{
  "d_mlp": 512,
  "norm": "layernorm",
  "positions": "learned",
  "tie_embeddings": true,
  "parallel_block": false,
  "optimizer": "muon_variant",
  "lr": 0.0021,
  "lr_mult_o": 4.0,
  "lr_head": 0.0052,
  "batch_tokens": 8192,
  "seq_len": 128,
  "train_tokens": 80560000
}
Each number is 128 + 24 x the weight over its row's rms, rounded and kept within 0 to 255. Layers, rows and columns count from 0. Numbers have three digits each. The size before them is the row's rms in percent of the matrix's.

# layer 9 attention value, 128x128, rms 0.0686, rows 51-127, columns 0-63
111:116169130144123127140166153105126131143146139122105133121114175087128178080083128119108135124191112138143123120156117179143131127121146137117102106149121113145152148145123081153157129144110101
109:195168125165118142146145155095093125144152107138122139118166122131099113166125131085149112138134165147130097150172157180148105120123086061110112149103140168077130135108094155107080119118134096
100:126106155148124132107162110149143149092118140149108076156148095148140131163140120120117096144152119135180124100076131101125150101123138099115106140164103090144165101126103136138155138161137121
097:118141101137127157113145152101119138107120135091129156128122169145144154157111137153164135085120092163141097114136093091137116135127116118148101166094109128072104202111097114118118155147118175
112:115128114170141133152106124189068119132100141131178142130128148085120166139126132155118109111112142120121161162153140173131156143140090132079111117142174147162113107168163139094092156101138102
108:114160129159121131127143124131077158150132160152097114131152138145100125121136141089165128051114169174112124131107137136098156146135099198135148143083139140131129164141135115149144118147129193
111:122125140158099122146147106135139105157133091145119111118139177092127176098148119143165116142116122117128120143123090075127111144092114087132149127118126089112156144143086158158098124147118109
097:170104066143130073136122141111085095106124123128121110127105138119114138112142097114117108108171123131127163137149174142119152167109110110177123108123159125143117126181131134100139136135092116
112:161100077189135128121082113189158074112107083113102134114129111135122151115128116117118111119143127126155065133159096137161135132137159142106115146100156143108129139094140119147124107121092131
098:084150138133136096113109137125147147073089126133133114146179120139132115147186146099128080105132124145136161130136157093091155124129131112120117149117126130148113183143115117144118137098118167
102:137117117148121083079107109131145136112103128125131096116153090162128147097135102102095167142154160140118135123149133136124115134156146130170108142154129125148092101173129130082158147146151121
104:119143126153170116131104139123172119146165112165143110152097131094121120106123113153152107135174162125149177124113130092132160147069123142094082173089106146144112147092107119156086109136155172
096:155125178106139146113131133149124125123113131158133158105083143127141127108140151080145139118144134096171119157154116106131117100147099125164114160150130144090179113120122104159111131152064128
105:148120127110097143113149117118163081149093133147118147115102135147106117127136128147177154116136126137095083131137140084178116107091132102135131145132145166137135099159118126099125096098083128
098:176113150114099162140130132128148149182131129081157125084116139131144144106103111110132095128133123114137139158140131105145154128125115172138127143076117089098156126115111118100129167113093140
089:122108154120175142162167121102116121185163115139150134154093135116123142143142172112121161123114085093152119089103143103145093103116123139133066141141090130151152127125128141104106163101100134
092:142087169156134116115090141137083156106132128127135117131105127137101141187169152128158120157112129128103137166141104125100179134118126132113106153125142112163103141114108128149090179132117104
103:170154142143127179118106157150158152134111142145136136177112135088141084109130146122144123111121142138152154104132151105147144102108131110112124180121124109098140144065090161179128132173130106
100:170093117104135092101082121129134087091127140107131162140134109120174140098154137125101115133100171135104163152130124153105139107149138120179126084146138139143121089103145083124155126127131149
095:177138154116150089061147085142094115165109146124125165130129132132144147124143166162145138100106143093136134085111154124145185123146134115147119115115131115159136109132163131144119078111126107
099:136163111150158129074132132106086107159112095143139124166117135122110121157138121164112131124188104128112151146113137146099098141119109110169140175105111176121118104160183098088129116160123107
088:111147123140140175148139122107101153125173138096151118097117142101118146086094130146144173150100134096120140162136134124181090114139131108159133135114113103151147110091157116107125125130100126
092:152136132128139153141108109149153099142113083119140146121115157130167133123140149139121136129144115112133115084111119113126105104156175160153151102164156124152099099135125098122134151138091118
106:118119155142132151154184140123139101106209132145124147109143112141139090135085124104119123138134081100138154162128113124122161082116108138132157118173144137133107153145153133162116107143120094
101:152106120118169141118107130087128136135082155161103132111125135137149114146116137174101142140131140097112135130109079095142156126169131120173138151124165125100088107166176125115123107160125106
101:132100079186119150108120088145130155107125160130147135095118111109133122100120094138160113159125136133138161121134110120094078129159125119138154140114140089137124070091126157083110132133163094
104:100145161138087113127119151128139127130130105126144109120149130116161133177151111145134140158068129120140151099084110168110114138109102121141154139089150129125119107099154150150098172076139111
089:144163131133166120153121096125087140143081136136113124125166137118142085116144102158137148146061125091136106128140097153151101107098128130101138135167145114122166105140119132118154134126187130
102:107119116148141076056113162156090184092118103095160133108144117154159103150112114118106138132127174163142135147150142164152163083116140111137118092142124139111134133159144182108131114132137141
109:100122129127135119093133138108128158142119177095139130110115125088141159133120145080085071110120132181111156108130165150094170115128132135129135110127143164129102107102127175145116150117172106
099:080121167123136120150131139140146123126114125114145097135150085136146129137155157121127143114112094108124117091140140116136160117157189117130100139132133144116139113147145144114143153100115145
102:127113116155123124131143089117132113107116138145131149129096116130089152147138100145106138144109152132134182180119154141098118121123181163094111105156145144123126129074099134121124162171091152
104:153104151125102152127106139120126154084128075117095172160086128095186134139144087154147122093160112147136133129130100093149119083111141120166105174077093156133128122147156128165125138130154143
097:103109141117175159146122166080123089125125122123151120112097100107119159117137126116092160090114142091133105127185139156093128174129113118156135111118110141108104158126131111121101126105132120
103:104162078086130122153102111130156127113132133141152178097126109124118149137175119174074168119152150095151182117106114118166108121153093119165136121117170123123126118109123146100135119156108096
102:132151138157150113097099135101135171152111167139122126132155120117117156093090121127124151111124131160116126125106114135109135107155158186164124145171149111134133120133142111142099125136153165
107:172097123134088149116074154133130106165143137109114171099157117150133137130100203129095103155126143112124086139150110119165113125122112187121147122103133124116133100127145089123153129148136091
106:132117123140132126170122123098084134135154149107143122145141114162143085131120060122139101152097168194096135133140153094116161081145143130135183129102133146087099127098111140108116128097161134
103:130127110125107150152144128134147154142145171119154151117111091106107137146126079139110088150106114127130107154096094102115174162118129108142185108129110137120138157119158147125085164084157135
095:103158137181095109166151129130119129075139113120115156119125135145172135144090136133110117148098176116157139124166136154117126144061111087134123113134156169153166168111105150129089101124102140
098:116164139133135120115127109159084104145131153163098103120118097184163158082154138139130111153114090136118097155122141108124105151143090127133143132110150128116148147123115105149126130072141129
096:131123137097122159149137135148133130111104122148102160128122096130134132087088173166152115107106156095156178107130122102139102170086130166163152174127106148121105106131150137137113110147116143
105:094124113132160135139129128144178141084156155122122119107127068162073106142101178124103130133106136105123137127106135121052124115115146146142141104109113162089162136136111136137140159132161135
100:075087120107160150096145115112118122104125108171151103188098126140102119128123116123127119119145116094124113112140129116136137102124124146197067121090190167163120098167113125134126104083152164
096:132107105116134141152151118119134112082138117100170153111127135135132106146135094130117156139138151140129107144114149095128181148118103147178154140156115160151083183104106161109181100077112115
093:128132166104113145156168110119134128133106126134138126158101113178121072080183081141072172161119117132148131142138114147109078146150135110115135168122130093150118096128154107179142105148151105
094:170144135136119133121138135156141123108109117135115150136098138112090141150112086110134157165119146138126149084112149110161193117143101113109143143096115096122115129096136161075117140116106134
087:120125109104145127124137146152112149107110179111125123118115125114090118101121140115146138146146130109114102131147123049160127160107128146097151112105164143108151129172096114191098097145137109
092:147159136129144141158146100117113142080160123093089113078157102141086162099165140132104121151104125100130109139122084154125114144145105170113146078143106152149123109103139131143126091080150089
093:108135156142156109138157133172123108134125109163148118126148108171089085141135161144125110142136117125138097130109129109067140065201114121089127108117136102130108165121110116136121141133107174
095:111124110123160140115139145127115195173143114145117136154141114150121134125117102099089142119115101105151132140122110159147136149094109119152146118083170125146114101147148164131134131090173173
094:119107151123115111105150118134122143161137172107090119161142136093117171111127117102100151114132100103134152124102123171097111132139128116143117108128114171159134087108172107149138156177154127
091:153083124120090140133134092144128147106103120140086121086150139118132099174147091159114090126155170142140101099117116171119104138117122143125127104123104136124117130123136092096125136127140143
093:146160180102126157102169088140101146147115127115115130148190110146132129154165089130140112081110152097108146129095111098100142140175113116124125154105098095118135112096138123152099127116179144
104:125151133131141132125085108121074120111087141146171094114138143084116141127140148149137168162126147117123135151119159128169139156178139154150124164132131124124127133132090140162136111116096118
079:126144146140116102116129115148093099115101095148148138146156146113130145145095116171124153132145118157118081074118124166140106133134121146101125169103183150105130167115188139152124140110117143
094:137163127143150123169140136110136108122139120121119117108133102141150151167139126123102138112116141178144110089165154133098132114099099169122133100146121158146128165110093072076118148159145111
096:125151130121140123111128134105134126126134141137163154147123131126118092138127129108090140136131122175135137107110131090150102185101158133140199138187086085124104144087119087151130104118087150
095:147102170135097103116132130114174117138135102123114157139127142139156135165123113167102168126085156109123102110116136108151144145138112121078160120151094150136115064127119161107077080146166094
089:133112157122120156120143150140115124111183117114123111138142139152146131113162113094102124141119081106207116093117110130061116108148110137150114126139105094157172146127094135117157100071104144
091:093143123142152154147126114126149142110148158115124133076105138138133124139114110151127109152118138129136156122096084121126153148129087136126137105123159095154208100147122122098144139147081123
094:172138181084157081101082151121120148132120114135139084160139126112158142128133130131143128134099090092121096136121104103162154095144144126133101178137138120148139122129097129183136115133133148
110:104144108125134130104135131128132158088156126123104125104123098110139122113103150117128125112164157163120167119133132164144123134142114130129119160130140146113137138081163083091123126095128165
090:121157138149116116127142130105125080132104129138158099122134132141128081076134130087148086138079199124128076132160120180130179118108108121153127151160142144141097134146109125103080117105116109
084:146095129133142149160117107113100111134110105155090113075085078149174157116122141127132160119137083138065094166118149144122169139154127087124154131114121130139147125121145091145162146119100136
089:096092142137118144087128097098058167150101140140119128165166120124120160134141098123165156103138137143136147140121173082154115164100120089124080136124107135145155156114081124150104133127157117
087:103157122143103127140166143156120118136096159148140086148169092133099123128144173121134119109132102136163103120125128102149100130098114118142118145158104083111175140069125112176130118106090147
088:092105144127103157176122094164136158121152107115112176136125144155142113071129142150180146124111100087130129074114123132107121099105146145140130152147132120148123114133155136133132143135105123
080:117081144130076141134115153133110120122172144109142159072170088126142133104133102129119126163096195115116117115111114106144110122108170151153138162127118165124120175116086116093112143080126148
091:125147120122162130156168104141115121173140156108143163120152152106115146120151152146139095145081140119135102129113131120107143159143129128176153116071181113121137143165093132158111078098138112
097:120140090131139142150165121100145082154139075168131104112138156154147137146139110129101141153129164115087162128103138128132192119122163126114128116092124144090154105116113120093136100135083125
101:142147137154113126155088106136136067141083133130096143152093107137146150148122139143080160078129125126147115111100095101144093082151161124131132131137144143135159105130167156135134115117142121
090:080089118169158096128128133141143163118145113123099091084175155156110110094116153102148128122164107115121131173120149108142164127135162120173144162091115095135133117085129155130118138096113117
102:126128079137082140107101134127130130108145144114086117155159178104129147108122093130132097156178145127074164146141146123118145119124158147136099150159123125193116127078129133179120092116121110
096:157121114131166150103130108145147153153106151154103108159137138142095107120135128118105125118168107159120133104125160085114089176134110107123149168075131095127119170134103110151133147099140121
102:132121112168116098123156093140183118105160157125151114104105118133105139070158141089135143130140158169133162118117122110110122166131080132099134107110139171103157088091110146103158119110134123
093:144121123156138147102110162144150174129136108135131129108118147172125140145102107103131101118134125124130146087139147154139108132148134150133119156165105135139146160133146129147166148085134105